Each number is 500 + 25 x the weight over its row's rms, rounded and kept within 0 to 999. Layers, rows and columns count from 0. Numbers have three digits each. The size before them is the row's rms in percent of the matrix's.

# layer 5 attention key, 128x128, rms 0.248, rows 65-119, columns 0-127
091:476496471493489523487453477483477462500489473464542518463560504486487472482476518541554495527511467497495492512490529527530490513469494528534530482523492510455524529500471516462489507524506521485488543532538520479515499487493454511522446503471506515469529469517534508473461520507514535486474514505452501507441471512530502485488490504513499490481467459508497463506475554492498497515484
087:539496536496523471524527483475501572515480521497467449509505496491473482521506482451439526488489570548484507478477441502502523497522525538467492507494478471537460473503514489524505469507493472515512478487487504527486475522526522482525526498533536505509492529485511519501503486475480497549556474507549509465544520513486522477518499487491483509489536504497513504482487462526503490491504
093:520474496515473500485545488539517523470519523513502508505466520504489565540566486529480500498473512509475516522488501487443484445500507483461484492481504486496483485515531476493528533476516512514537497475463549517482506530524512526509481519514474481515439524522518509505558524509465496541513508461550503457558517483521507516494484514526529516509491520498519532503507485519498476529496
108:532500463471517524512544503526516501458483510532482529495448484507486565518516482483443542495454518490486503455513488458468488478532500473470485514475509506512496471501511471492513507506481458495513475483463505536482484530520476534518515522496483464528471525496489500494529487474497467509518503497544501450516480488525493560487470489517517532501524502510519546480515528535469481546471
106:502504509513503486504541536482515505469485495493504470492487520526476540534530474506473504511484515536484527512502472515462499481531518510488491489480522496532487476512517526517487538498491497489507493458467526524500483515511528537536524547490496470527464525469498530532532516491470464541517534467561539455543529522531489499504456497486513500488497529517456555497492531531485466534445
106:477505511440505508460471505508461475506473525501533490511498480483526445496517519497517501484531514476509480461521544494530551501506453475485505503496481520492492495524475508516478476525508547495524503523501476487530508452483488472494516477489526538480507482516523511472442532508531516458458487503448481482423495487500487444490513493525501513526505487505499470518473465533500524488549
099:486524498451518491480486483473475498496518530494523502523553471505514485470469524475522488483527521436517478479481498501565535510492485525521552468514487484500505534505518529489486457502514517478487526508544503475508533460472493477492487475503506538513500466559505496497485489541526505466447490503449483556471498508470514461537507502492474468529469473503511476476502468499493521479517
103:494508504516462477505466455443498521546543449479472501468554473494461461480488481524468501505498452486484487491483500454493485484493464516524526499472536506511508540506508463462493526495508497508461563517494498518512486485536484484481517490503488470454548490498488526502535510503498513472523509498463506489490459500460500481507501487522470480471495478443480505502476499435492521493496
099:474491489485518522475491501507453478542505496500531482504545468486506453451470512466532495466546475507532473480528491481537481545497513522546505476532487537494507510493475532493510484472509526498483521547533494493489532499495479480466498492471516535491508466512487495493506493498513497440489494503457523555431517479516510480528520534505508489486505522524493462499513532507500559458527
084:507474461458550513473486472502508525474489512513465528495523530512452502538460473472510486516444515538513482539495472496488505488482463527521513485458480496485465517484485503510495520476486486507471531486517497490514490496514502491517534469513500504473516500528508508520513491486506497502509516483567468489514488454471478493493505486494448549418527484459514547481498536477468492455476
089:525493505498531473496517498497464507473505483519466519497510523511432490472503460488520503530478489524503502505511476515478499465472521483447483495494456467498472501518482469494479502484495505513496520475517501531453479489546491514516533506486547503488486507482535477511545532496519519541520518502558520467535533476526496481518480503508476506456519498447526558498447549494485451495462
108:503494512475523471492519521492511502490499456486468512491489496476471497505442462480484518490464498548466521532492519475476521492488473535478455473469526539497519544508537511502487526512449504546507495497505482528465489511495499483492540478480487480467502528507500504527552490507513469501528469490514544497508511492504465527499481526498480524449516522480552578509490517456482496463459
100:456513492497539490473522458488478488501505470512479485499540517478461512489499428514499504465490470522501496486504514476512516518516503541510487487533474554461527512498524516512495473512497494560469518529518524548496489492507531499534495489530459484449476483518531526520522531507507491470515502531494540503506500485481503473515428514509477495446537509500498523490494550494445492464488
112:503500516492478476542531529515486516492465520492473536511488490486467557521508535492487528518507530465487515490514488514466471528505545482502511492538525507552471487505531481483478502520486469458515462487498546491517492520527509508532483550466523442551496494494484485499533489473450505472532522500559516483543493489497522520509478503487513519516464491535487474530515480527483453533520
091:482504479497483491490519507520482501516470485514515478497511454494542457468490530440494515503530472483490478478525496504519459502528497486490553510491491518485517481498492507473514453503525531459444491536488479464494502511455487513468490526484507495579522481506472494467460507501508506540476520504474477513492490493483492499518524486544511480561486465486478458514510507580469503501531
098:485512489506482476516510568498466552515464517521467495492546501510511496477496563432511485511483506519494504454507527455502497542493501461525522487539533515516532491499528475473474461517523496500496457535492497490484522504527459524518504515470517486565512480481530466496496473508449509500520505496523446510524498487521490526506487505492471489536471499523506476492514476523519493534541
104:538481488522525530463527492493447521474522495515483497515471535493518522506534481492529521511475508492467482529501504489490513506475462482501493504519498478505471523554484532560528482500481532490575498471518514465516526500504543495534489503494473564527487557486542483549508516514472488498505519481487493544526497507466523507527511494513519474546499475493483561515504479497510538494495
140:479509500459535508568483519489513504500514510497494541512489539468469494527482507487484502506438504507500505471485502460461536516505502484510459505498507522513475505487542521554495527506469479541487523511493501519454475524514465468501520494475509523504488501463498515540526498509478481512544449510510496497521483529516477524452505490490468504479499544504513529501447513415539497511471
117:485493545460528526510465480495499501520498479476543524490479536506477518537478487509521541481479495528534475509511483483468555528490480513528496510485494499486465486541535524529516551495476489524510537470488536532499521468473473472541525491510495566480484488449486512505492490494482467466503505496479520490485489548506499486507511474473490493491502511495463515526425499442528508517472
108:487505527504519466497515540456533470457538524492483536521532487502506504473464460461515502511512519521485521522516471511516494495469532516488523479522518502516501506433509521525520502492483525513505511458505462488486480520529510493458504479491559477513482466511487517500496508531515485505515494476552551483486496456534484523493487518522497565500499551472539512475542537509493484447520
100:506508519477481502485463499491490470523505482493486508508516527506458476515496474526573506508487491546521496506476519506553533517490483536478498553524501509455524495497510511518443518522531483526552512474534481535496500460502496496499475505482504533411532491494514479453525520475499521507507506488482536482448484488521516480491488485479513518486481501480506530496435526473526510521472
097:475501509468445477517485498473495502453505488525493453483459520529529497475482476496527478461533510460539537513530530532497509493521515524520485455498498466526541489479434464504515506481485509467474526516460465504480478521511509567495489477525505519453476538480533490465485514532517491540534517498503544515521487460532501503503488478491467514489515482483510485474524477510516487521496
101:481485490503491531491503544486491521471488480507517474521487487528495504472538519517515493493499533508499516533519475514523503506495479455502462442431494522483498497486491487511511505521523498459497477490498470519481508512536494476454518516461505542476490495482552474538480536535491467464480482531547513505532530469532508523496473571468505484491568538499512539496514506527493486465515
112:446496500521535484488503464483508475487518510483489492500495494533508499532519471535447506488510461488520491522492461505489548498481498475492509551475498546464469461538514492519534536509482504461455501495464516509529524468487511485510514478538460495501521522510433528532512514527491434498465517503473467539524501515464525457475493468506488486483526509458469506500526515504507518489511
089:508488491498516520475519541527472484489483508520474469492502492460521488508502540488453526526511505469456482490492507453504477489541525465513506459509501513519489506510487456456532458489504506532501496562493504489492460541539499495518474516573549486488502499491505508511511498509509547504527467459504435521522538476490503514499496526491485478488488491515517443500538468526505464463490
112:506521504515475480537517465432551498491494500490521488513499449495468496502480462515443484463467494499529515502516524540519506504478456505511521503491475475547484509510496491498497504503496519520491524501521430516524507510519554506486483481518504495503521472502475531509502524494543446438472540537523513468512479522480496491477494484452512526505521499506485477487526545496453495451499
098:525470520497455493497489507465515481504505499520476518462505512473497495503486470531516517518522528471536487562540484528510471485503563514507528562541479438521498523484479546526545503480536502487527486455521502479511484508528528527484498494498493503525483514526487515514493467467468464479512536545515536483497496489463501506496509482513525485548510538505475517501530548496510466504532
098:467515505472472525520478518492505500471500485499542490495480476539515509458475483472526500487498513462511542501510484519476461504499495484484533472459479502547494488469457489479495472533512506453437470520483483494475497533514482519468496528504512514514476507453500523512505479542531476522484499502516520519535522478512489462468508531436471490516532566489519459488512498547518464472522
094:548479522511472491484459493514506519521490510477480496514456501476483466500496546549508478501491496503507502539453474482495536498526427503545528488528497537499485488520506502475485480509559507525541485521508491526526550470532517461507465467515508484456518472514467444473485524509520496466492438506536508472467516523513515524480514502499491519471518510518473507513528475468508506507496
090:480531511455484516522489573515516480484496480480529499511487448478509502506467488485507490475516525483498506504484461480529523529527487425482473470489513509493477517456519523511503445530526502490440467505474486521467494539491470467500541511500513515523492501477503520514461506544507475525472458485496510509481511485536489471503532503456471484507524525523487455488485513474535465523528
099:478519537518515453508474486464525463484512479478503466475484504466532473513488436536505484478489476513526511528508536524472515478519464536501492502466483448508521510513502499525501529491522526472501485472557499510473535487461524473507503464525522517498491495508495505465514521485514463498469505524535524463464478491485462462514535488531521510513505464482497577516519547479479523497506
111:470487499477521505491485489479470475522478507477541502449527482482507471475471524522528507515544482510530501494471534515551509500481509534504531503510504513455542517498498505463509490535518485493491523500544497479493501456437486474556490474479506521476531462509519502481452516506515525525476531495450528475432476512517510459514477492502521495483489456509532466507469541512493518514524
085:519486482492459542488524499528527476487508474520476500496441534462481530561542494539485512501502513482517505520522517513456469435492502439456471500480493485501475508493495478506519525488512509549521504487453525511495484505529490502489483510501462474547453534532536487490530502474485482554495482485518505469519502472477493518511500457511524491499471531493491510494521489511517456547505
098:492529502484546473507461518488458515526512494468533514515555491530504475480449499488524475489524516521503500478493490495538522540495492545547527490520498552506547508489481513501466458546506498500464476521537469490510499507463473492493511464478542529463562486486507485499486472493531504435480507522439505519465485496491498473512509505498495487488519510497487476535470521482485533489516
087:513472530521550469532536496509503555511491532477499468496491529518475536512514501457456514512491537549475508504496424483454472494537504526462466510517487519510500522531504480510481493524501478524516458482484502509508473501503486510534516483527517505522463529490504494500527476478487467544535473507548525446563517500488528510509471513494492497485519523500533513503502492518492450529487
077:532459553514497493483518520479524490503495499488498483534481505527509501501497493436481514496519505484536511486529500504499501532493527480519486493519510493529533498502468462509503487507454451500525476466552479490502522508491495546548520440542492498518517507512465465490464453483523506488459466527498518482561505524473554491474532527482495509512542470522504500444527464513524502502517
087:528513514496510498529510488480562516467481487502483508483526493520488538504460533480462486492451543504472525474483510479495493515490531497497527501469502489523481489481536440512458521565456423523486470471491486509483484520484486512508542513517479480505518532481486510493513479494513472499500471545514491435526468488519507541483509524500491523471525481529498527462536518503519482525479
102:512505466521535509454532535471471509470539528505532488511484532517485528495485478512532495517505513517508499473469471486468538480518525504468515516512522470498521435539503543490494504495491530493504502467529544505492562463486495516485461535555514529513483504487533522485500481534492516513481534481485499523507479492481525470520528445478501453533465492525504494516513460505545525533478
089:503535529486535484486502497474533506504494451494533541505430491524501513519526517528547480500503504506526513459481543487493553515516457515513504462499512526489543516490537534513520538511506535536524518497476469510508497527481512495487494482518477505496506480552572512487491492539541484514511524469455458523473492510540481522462498501474489495506493463494490491523488498477465510491449
101:473529503435525475514450512491504484525500463499515533497509468529489476487467508468549486479514505488511490470549511513530499510443477507509510523471511508488530511497525501476489530492490521487503527519477464509514490514470442500474549473491555485473525473535524505478479502524536504459490491502438474522436473499530487550497495468519468507510499476471533510473491518489490503492504
098:510489540498508465546524492491538505502513532494516506486459471489568493531534560549511487484480492470509502499499495497468482493505487470502511511510475452555458478502528488511499490533529504492533490487493506517512540483472552510538477526490519537563474489464467538502471515513514451534487498503502494499482523492483535462489510479485508484559478473500483518484515453521498493509504
110:490496507484491496508479475477505479534525534492525477480542512518500485488492526495510476459494503484500470492483491514534503506487494503495511510536516471480455480513494509533453454496471510472507500530525484475540525452495520518474507523478510544477477489488486534490440528488488519480488504488432517505442481497503510450518513479522528507516460488527455476481505440516543525496570
096:485488495511491457524459501459456494472540522524486452488502513519535510488459551488520473472529502483547485519477448500501477481465530501533504496527478446491483473503480480491493493479524445460479509530485442458503526493490467501490497489524513520464477519470504511505487506481494491454464547517488509519494436497503525485524540496506543482524481496481491503481506473502510534477506
093:502462527523525513509505515520529459522494531507462520498496518474513499541509492504477498508474482524513518508485515527498512443498489487450483522475507520476440497451487518515488502486530473527536481517460505562475467494497528526466535503502506492488462519499489490495480491483515483500495460492542531418497501495517506503461538530524515539501481576489481532475489507509476468522491
110:506473490499503453481469497491483497529513498493523499476557455523511467484467481486555494467519467544533496506507491479573512495492484516523496487516499519450532477511481551484493497511498508506490516499499435497485497458460495500474536490475480528442520473471517491499471514503517503460482525495469532520445488478542509487547534509490517515483525520470495492521475507497496541507474
103:546485477467535456474534483497527482489486505448529506484487473528455499492447495491494484492502474495518459526518458483485527487512478508538529522508486511474506510514566460493496522535500497557472541473520487500477464483509517521518527513515524506465505509506461483505492482502527469441503503516495518533490551510520511502536486540485487500418513500473503515517480503487481502505474
078:484515495491496518490491518486532494573480480466518463532496504486491450481500521522533530510542455504508502484531530429535538532521474509521512521519513563490555497491518509529492497509508526514493489521509483524513520467515473436476461503497428517478487472504486539496515472492494510498516501470477516514473506491505485475488501523500493478469511506521525441529505527490482533503489
107:502521530499477490498483470500546495517512472489506506473522505504467528511492452487538487491506478501525484522535534456502509470491483536487503492504514484495550554519489489497506530491534515534472523495525501490487483511483495493488501509561447521478487491541547516478528458521518525491471517496504500492525521488484473505495502527507498477466536490455534490538466577445487452505450
107:501525516475474468458514529502532456489490523518481496530495493529487529500509523489510514497512529488442506480502485520487520481494474514477495486493497512477495515508518499492515519510501522503509486509481453458552532504529459498471521505475543495497528507565513509461496485555528477473458500477481506487524543515481433470494458545503497484534508524482481520533477475506488422468519
089:520463501513535496489469460509519446477529503487501532481547514509472575535515431503497475493468516496518503510485498560489478458528500540475482509522473470485494507510503534512535531494519494535500534469515530503494462511483542508507516499550517496474446502508510487495528496507498512479487506541517530456483501499500498505493524511556517506511532505480510531524507543454483490486476
080:522463521568491486487454468502519482485534511483502520494524531532476527523518446496498490524460508513494503508452501508492491480524503544464519537550485514495495492513487509507487536469531506496521504464535561490522519488503546509512484519532490501484485540497453500485552482456466485518454530496502491499519506551450535468498502485530542514531508494509478495510482529491512506515473
106:496487505491501485539503544497502427514504526511515530524524510448517526519477517473466498493524511478539498491524512535490490514472541486502517522489519483503507540488544505507505517518464485505539532487495470465491418512483481445515516498492549492532486483512517498523476526491458506489506503488478503455464464502530509538471556490493528503529469498476515544498511499446508498505518
110:484458477498513498501495514512504516471494517498518492489516476532515532489509477499500441537484513512565533478452521498517502487473492496503497507476474507480496502472451508503536519457515514495471527518479476498462491510472436499489508541527483536525531521513557476497516457516500533487496532519517450469507464472523511494487554491473513513503540484496551477514505490448531529532471
095:492495539558481473482514496484467534489555486514436505484507546464509481547515471493521482492497485538504473521480520505532492549481499530453480490530536513496532501529493518511486499454491510456512491526498532518517471489514533500510533466505457478511512519517511508485500537477450517504523481484484478520480459499517523541480527447537498506502482481478496538492541541499483500492480
106:521470492491483526477487480519520495531469496499493545512553499517439504492481492548493480504458513535481482498492478529501509523501493527528530529514469536474475483516522519490487540518489501521542532482518509481506503454540470488503466531458505485479529441509465487511498516477473487493507514533519477459481507525498496505464481518488529530474524540510483482503419510470491546475528
# layer 5 attention query, 128x128, rms 0.246, rows 66-119, columns 0-127
086:529465498513490502512488474521527469477479478524478514525541442505504527473492441502491508478472498467495549445556551513535493526479489504491494504521473517500477511490495473486447452482493514479461499476461518470509487519465470526477538535477504482512500526529489485488465484486480481536496471492486479473496461491515489492501513485478471505485526455527460499534474529476474461509515
102:465528455491485536521497515461514470519492522497509519506476545480510472477531504499519462480494524493488495540520482511504520533554526474466511477452483500506466507498463499522490467544491502517493525502470499521469515505508468441469501511497507478541470483499476521530495481459461475508475459527523516548496528446499427535495522529472498505480529493516511515493538486496493519529488
108:508466483505473539502484515470511462512496514463534508550520525494526482456542539511562488503464506494483516525528529490504512544510512443493523461454490537493503510492512480570483492509502528510509485523486495500477521537520487499505494496507518453486464491500464547517486490460484509529483476513522485550511545487469470493471525541498512506466526487516475494473540494467502496502524
097:491548474443478565506487530470497485537488520469528517502493496487527464475486513504530513504484509503497516547477510521483510534538519451472513468468499488538490536512488477524501497537507501504502520503458495505455508494532466503534508535510501497526499507508485501525498487485473511497488479515501461550500523446471447467497555499475489516505505495501477481493573481499470533518457
106:514472514520533492532498439508473512447496441506474475487490507484512551509516537519480458483482479502537515454480523535478471472440497530503472552535483526487458523537518508463505480504484485497487523477515501496494493520462539488481513466513503467472526477485496502468486503526555522519513522485502483465508494511539530502506460486487507508492531504510458507450467496515504511518493
104:523480519534513476521479436504472503474528456541477504496504515494485521516502480498464471483499462523519507464495472490496480466461524541520485543533477532479509474514479516467514488480478503531508518500496471492543494480481554476492505484490529501508532502432511490451481512509551494480553513466479506441491480542523526505512480466520534519477506486485494495530460493506485496504534
097:492483523503516466502525511536500519493501520545466485484521479509484517516453427469495518498537537494504559486508475485537483504491483516513504480558517511493522462449507491498517510466542499506505524465503513468511493521464473529532471499512513532520456500540531486496498458512474470483519434532508501495500493529489519511507458507528501499473510491487533539510451545515466483491511
088:536507488518502486527504447505489535451497452523496486505502527519495515472497496530481494507506492482479467508501536526470524536458467532518516540512511487498535503513496494484543518452501491494486524503526498470518518483499507511514467443538527485468490490523549448466500518535500491462464527508493517489459464526489550516498480491527488498467453462497514522476485507559472514483540
100:522476493496532534469486524511509485520525519448541497553544504483519478517493488520494477466510514491468509494477519512504500520511478494472505485532541476502483514485495455531494493463566497509537550501506520483474547522562454537496500513508495522456457501489500495530478538508456475478481487511544547488505504464461553491523512500520527517497519513498476511514520515514531493477485
098:494512472497512527518473514511499493514506494507500516527507504472535482528464502498501479494510551487532512493512452476509497532501518507476530473468488521529448554452497470527510477507516493483489519488439524472542489492499466481506489532511527522507467469511520535487507487495462459490456480519542514492517503426485458510511519514500523518455554544543474521484548523504489492500507
093:514517507469514464548494533517541512502488513476519531494513494518474482499498500511507482491537465527511493501466445504470476511468521490499542502506511469533498501509478428503510489509500494532541507533465516479478507546473470485508525474528473519492467463438491529485523494486433498468484516484545543510491502520509524494531498510513516533494494503538525467530505551496472457532504
103:506471473492515540545495464516533509493514496536475532537505504472452470480474475536493480516488472503549506498493476485457509504504528508480507510509508508492528507507479465493513545472526498518544501517482465489520474497477510445497502439518480513516470530490527517509504480479454485479492486475487502482449500545490491538510512476539501489442488459510532509556490495464502475529453
113:465538494477477500497519512502531470509478525527517505540508492475542468451484527480504505525476503507489511549550473473500501499536515488507505485419485525468511484506481493463515474505484509509517449489508499501475495451548550489482510518475436475537544522477505517478502489485516483509505479524464487536508511502508444506501544524457498498480467504472504515499518476506500531538491
097:503490536576514499427498464492488503495478515545509461506505505515510527470521480503494512497486536489507506474527518516519510505503485529519495537520500520501494491497527560507521525514498547483501502477468464497538512486509512481512469516472528496562533483538526455465465461534495489491482480510482473483501491533475504491465475472476479464528529463493475502463449528475498536500501
101:489512492555469495453513462516491452504518507525493478516518518489510453463474512464486506515464530481527485480547469483523485491548493512510521467459491546474484503527505536468505480527515534503506475497495501497485519463559535501530467564501506491544521518553483515467494483486545524472499484505514463503508500506496477504458489541491483511523489506486462521503493457484491534485509
097:504527467482489517471474539505463535496480502469470511465503523468522502532497540492446524542492513521480505465463485520483466517531499465512499499536491491489514529498492520517520488494508534539447539493497473506488536485490503471546516512487528535496467480499523536498549530546491541491460485514500512487485504448500501494526515485524489523540496534519508477530534507514518477489427
081:475513459519489488536496506514534475522496534496525555514503526518507482514468508495504499485495428534505536510498458514518500489498505476449514470475501505514515497491481449526472458493520455509539497484518493493471485513526485525535516487524461486479501492451466532524512484455476469541493478471528530526509501490518455541498503533494500535485434539497493504522540498468494481483508
096:504497494473520495475495488500546501504480508537519540514495499470494528535499473498505497484485490518504546522470514527498493493510468517464485545510501540470518476495509479502520545434522479510456530502554553525483472510497516502519516517511482521469553512484531517482500508478493478519510511569490481469504458478488519496503503472461431496485429483480489530529479490478529503496483
099:525496489514496471520477498496451496474492499535528504517471502532483504478482562473494495493497494480491466523532451478453489503480508496502454494522438521535517498522489468520487452538469476529528487485481486468508555500520457488551489492510504485491485493480523473456481489532457464458508512454536506503493512502550532537508497519491480522506498514521519509515524505536473502499550
102:521477475496530510505496477508504514479524475538521541525486523491493492490449497527458502510494473481542562443470494514484474483449489497480467521550516480523537511485523476511535452446515496486474470508505527472496500491497496466509503493525513460482518449457501497474502506506519480494503522506502464489467444489536539526522480474514460516485499496550502505533464518495499467501484
096:510469470484548522515466527499487461514530504473529487508467496537502469506495554511516482514498466496489512520526495485487511456470509464499531468491478507540509579503515497500464448532520480523466499489485485480518515502481533500463512474521565504457506526482493491527497521508495544535499506469494506536488498509529508519525480538499526499513477561502517501502556477493483542477494
102:513552502471506510477477491466460483502494513505497516468483526534494470555518555507491513486549484520495502470467500474476488500511512492494487458570437495540483554510492488487498503491486519498500481517479481532457500493472487503514516507495548516560450450527479520489520500517500534469480529519494500485517524492500479529524514445514467523487515537520495504487525480543489508514505
108:488499472498498506488520500514517524509503509541527472502500475480504498535489430522526506526512511523471513512472482473498498493489472485473485492486545484480548488493446493512461533499478457496509563462488479477535511464465547477529536494456505523517535517502509473518470466501467484496474503517446481485485549538472475525495509448490523494500452479491538488488511517465524491510482
089:467511550500480518514503512498479505495511509462456451472487506497518510515540496501533513513526541523499444483510512508515522505543506510524539494480490490479450535541512532466482499566493503462562491485532542512482481526493500502483520517491462546490474512481528500518516509480503544526530512486517532510542513504474489479505486564496539475533544506482510515485469494510490470482512
105:530459516465512492509507513489538495500517512491531545547527486499489483492508462483506477502495520487473498501544509436491525504498520487511485493457513519491504458468465480517456510458468506475520493505464499514522499490496518495539505511467479477538481530509519518519460501532507489466483489479454517496478493528486537500508501491543521489421529474482534528464522501533532540561505
109:538536496463534498451512497465493534509483493469533508515472504506496502487455518500480474508475470457451505476525480489485491505473514494510432487485484472478510486526539480551516498468480500491458477515509502488498523498508534514518483524513523493461492460521551508468501526548487523477476480583509512497493499471513542486512482516447476496498452470486490537488511506491520528509491
096:496513513496530494534504515482465487511522528451536480502478471521507500526490520490498494476514509491505454538503469510515479477485495505509485454500473489526425567501455493512490471521489468487510502487437484521510499509494483510454512490546527504515480530490516487506483500531496514467474508472516531492536508498474521510544529486516498478456463485496539485448559513539468537520519
105:492500515502468490437524472513517533474501509496505506498491532500492541499565471473466469462485535472467492485491523498499514533487538511493531533482508509481518467479516510493489484501498474508531485517507509552476496487526528523481471496489435508519550521506496538483476549481556458444535533520504477517498464507502518479456482512506496483523485455473467516523478504533500495507522
084:489516560505497502516498490463452458486505495499513492492492532499520520537564479485470529478496516503517484509490527539492468479484478527495462535537434513522456516535479473502506519522487498473506505449450525506436492535482460532480516494549479537486496505487467515501532476503501489478512519521481508477556497536495520525504513500478472517497503456487473500481482497535492501501532
094:530494495494500511468476477518505529480491491523540518501513514527490549512491510498505493496450486472483519520517505510486547517491524480485483559444539487511516500498512468500479471463475501489449539474442484509526512485510511521522485504524538492454488503515523494510483486536526496474513491521494495488461443478535526457461453496475481521461543487474465491497510500486464552470524
114:472535482484513497507520506492508550509565498499526499478475574480503487523518533528513461497454505519493445543490474512446497478513493496499540519509563504537513478519492511513535556507519519515548494537513489511521491494531515524503455477534489496494508475519465481533575497476533525468484501475510489525502520490498516491483506530529494486490497513485498542505502508502530508489495
114:482485467502484523490509492459495479471524535502510490524498512468507492470520477496531486488439543528467517491551498517494520561510497510483539495483481505536497475498447484539475486500477532482498503482432526497531511539468483504480516519500492451494466512506476534528509476462480474504476480518531527529528526473502463518492547520491489514478506469522490502522501531440541496492478
113:519503527506469450518521489555504523514504468503480499483506482515491527516478506485491512526520434487522471519441466492496493474476491506522462504516527470490529509502515488456545532473494451492509503526540473474522522460503546515517519470503508529485530479510512482464490519536509510476516546476488498499476476533511560528528488452541496500523470502484527477513471471542475489477498
083:527484500501506496529489467476511471503490490518488519557532466492524504435494452505509494480479527470482523450559544503498496551471494488475482516502463514484489491483477468510459458483477522461470506484459521466515500497484488532478528555487514474481514527500483513479469493478481470557487475512471484489479483481519494495486523482492485498460530449508471511523512531465475479485520
084:551475547502509478500497476493493504474481519531475527519524489484484500484536508463510506484505524499460543495539528472518517505445492527487467530499450501477502489479447492470466505475476510493456497492489536498554488451452530528466540541473544495464519532498524530499497532499551501514535531505478499451510500486509507483513502483464515523479524496493498495537487505465484489485517
080:508454486519477503516505502503481470467510495509486535554507507495526511479507472467545504510496520471461498482545538468520471528490518460474476491468433536477515484484500526540495454484485512502512475507488480485452492534517478520494471508457543470462484481499480528528482519506500519540561457500506479508496511524507502482461518509505508526487523475500469508496504470489490496501578
094:467514486484460525497486500523504493523530480492512471487505464461527472527469480540516493499476451513512481514462436498490471491522512530493509461502505514507469531498478504493510523538454486544527513552500507511523525494493510509524498465492513508480575513473532492495548500495517532489542525477535495498490473519477524512512508557523510482509474540461539488545537497514473529506482
082:501505500475459459476486507533483490495563509524483488424517507498439486541472504515478493524530465501556498560463504521507499485524483485523523512509500472503518514513518516463527501539516494474503509528541503491459498484487497499495484470538480539503504506520443475496542475437492502505517518495505534496487500509518515504516488500537477500536494525450511475533485503497514471455505
108:550492497544472464493499483525494491501504450540487475503496509573485525523541528493489511490537489476536519493508512518488476494486519474513520507499473523502516496528551530495521485537500502501497506538508512466499517522473493512522506490499529466491494453554480485439466477504500489522499512502541457453537481510543542531485477473502511504526522504504490511480466487506466456451535
098:468515494509485512480502509482474501476466533506521516494463503490523500516521526471490505532509480517484502516505525493483509486564533480507484521438479519452481496512462500488487476504448495476474487497498470535487515446499567481464576494472484500515546515471527525537475514544528551487516493495459512500489491504519494459499478506475525519510494496497491469526542485531504542507474
086:504495520560536494518508454458487475448483478537480505520488475497493521494514468486453513507502514502486508464500564517505504487497480498511478534536467498503513489512498522474542470472534474507458530454505511528457471523495500522513504480518531485455508499502534469492502496536558482541505516484468469482493446497517556524510488470499471523516501483501495514480466484529487544527488
084:473496536506477521474486472510476481482518488515500509531497487529502526488561455447508513518478519466460475462528538468512498475492506507483503497493467527503520501465495501472490526498475513453441498479479534508538490496497484493494508535504531516508533546549519511467451507529514509466555499512507475510505475487470530502479526483518470488531527529458517480476469485488494561508530
112:490512548489535521513525513458494495467487545442535525515490488509483498490533482466526517481522541497454490499491507520513476533481503512517481502476470462517492501509497442541489506515513483433519485493458526505452493530517453515515490519528478505484476499521506511498498512481497480514465492566515541538509534463470517479496525505482503498507518477520486455482535554494530533505499
116:532502537494534491491490482492493509492528451518490543484502511525475498482478482501473522467514529466520490488456523511480448509470459529499478504584519511524520502498525481500538517459517528488468544547472523467510516521485488492520469489515538519520522497507526504455493491533477457479495533513503497504494498504481568528526493474519467470459497466497488491498462547513494500516512
111:498495517506478528512492505476558476515558463497520534496541494498513474501482471560508477470487462517484518520468542474474501501516485481506525494503504557499536496478534478513491493477471511551523551514495539493483520504519558500508493493479464541461498481465475521527495471511483497482513491502496508508477485524504492537547501547501491490443508444517492525526518502505451493512516
096:517509477475469464511522459496521527479497487536487480466492511468479492484453495533491480514485467480537524498449496515480521496450501500511469514533518499513539505549484487452495477458497524483531493481537491483487501484489524461484449462518479515494510520476492440486503491515532492490492533478477470484472478537523481519491492508483454527487436498436521476506464478525490490514498
110:522471511470487486526516457490527509566502483499484502503483530502471511503473464516504488486455467449546515510493513510508485492490475491489425524465478515512495489492522490491495471500497477487459517502495522483535479468494509469513479523495559495474472490491493481480465474505472487494512496524498516450504473472502517527499471486483483505422502493455479544478483443480447510511534
113:489490531526478451490514471480485525484459523528485436464478485509467514512511472467455462499517526521529536504513499484530526496529472485490483523504474491518460475524480547462537504538497486512500534461528514524529474500498495490529530506492527502507468491493491485474486471465524499504535501512505509454521501481518509540498496422515489518529557512521488502481451492483472475522520
086:499471490487493496490477523542507516521532525442528532507452509518488531504466511518527494463465473471479445483499487511466509553520538466476463511493477475486495518465523494552522508495458480508508501528486507485482498519521445463539480502507481497455481505487510497531496517489465510485515488471526550542478458460507548493503488510512494496462515499539499498523542490459480503513487
102:449517475458472522491516530536535510535506515426493504494482470458526515496458502495514510527490550478471490492477492520468491527498505494505483472456537478450507502475482466543529508499514489492495508503499497491539537461502489475491497532474475500529513522467524492513474534486490510498484504486494516530447491443483543490523522525502513483499474494528543473513546513516493500540452
104:519515557528507454486487448456451489471484499499504528527524529530472516523540529479506525476485475519498494482516482500506482480489503502506468515501479497543506470524544491503490481478438521477470483519513516514476482510503487510520523539487478485463517463523506506455476462511489483488512529516493504517532514471521491502464495490459449512481541527484488515493438534452506489444512
120:513492521496522469532487502509507450494539445496509492501458516522521456511484497506508517496495504487533476493478521481512464496505467477481466470510467476571473524502470517506479470554481521464488521508495518452487499520472459475492497481472548507506490490535480507547515508519498506527484523508509525538529518486458487486510481518530547521438490525472479498440524534495489518485526
085:516502455493545536455505479543525511512482494517498491511519531520513486500522484502530537519468477500489486475514473494457503458474518487513522519473520480478547508467499474477516495509528479496474469540529445490545503491514524479530521528483507473510504467518475517473460483458448481502505507499491464511462526524534505496474456487483502498561493557524520502540477471492490490469468
106:497488504512538481477522488544532525503498497531491528533479485466493508495485501503475473490489507522529522466485515475516517525496483524471480533537515515497506450469524516520516543438510463519537501514535520519466487493513490508521465497462479437528532488510513535484497527510501446480505513510495481478512485487482492504496521453501473489488510457536508554499449522498549457551530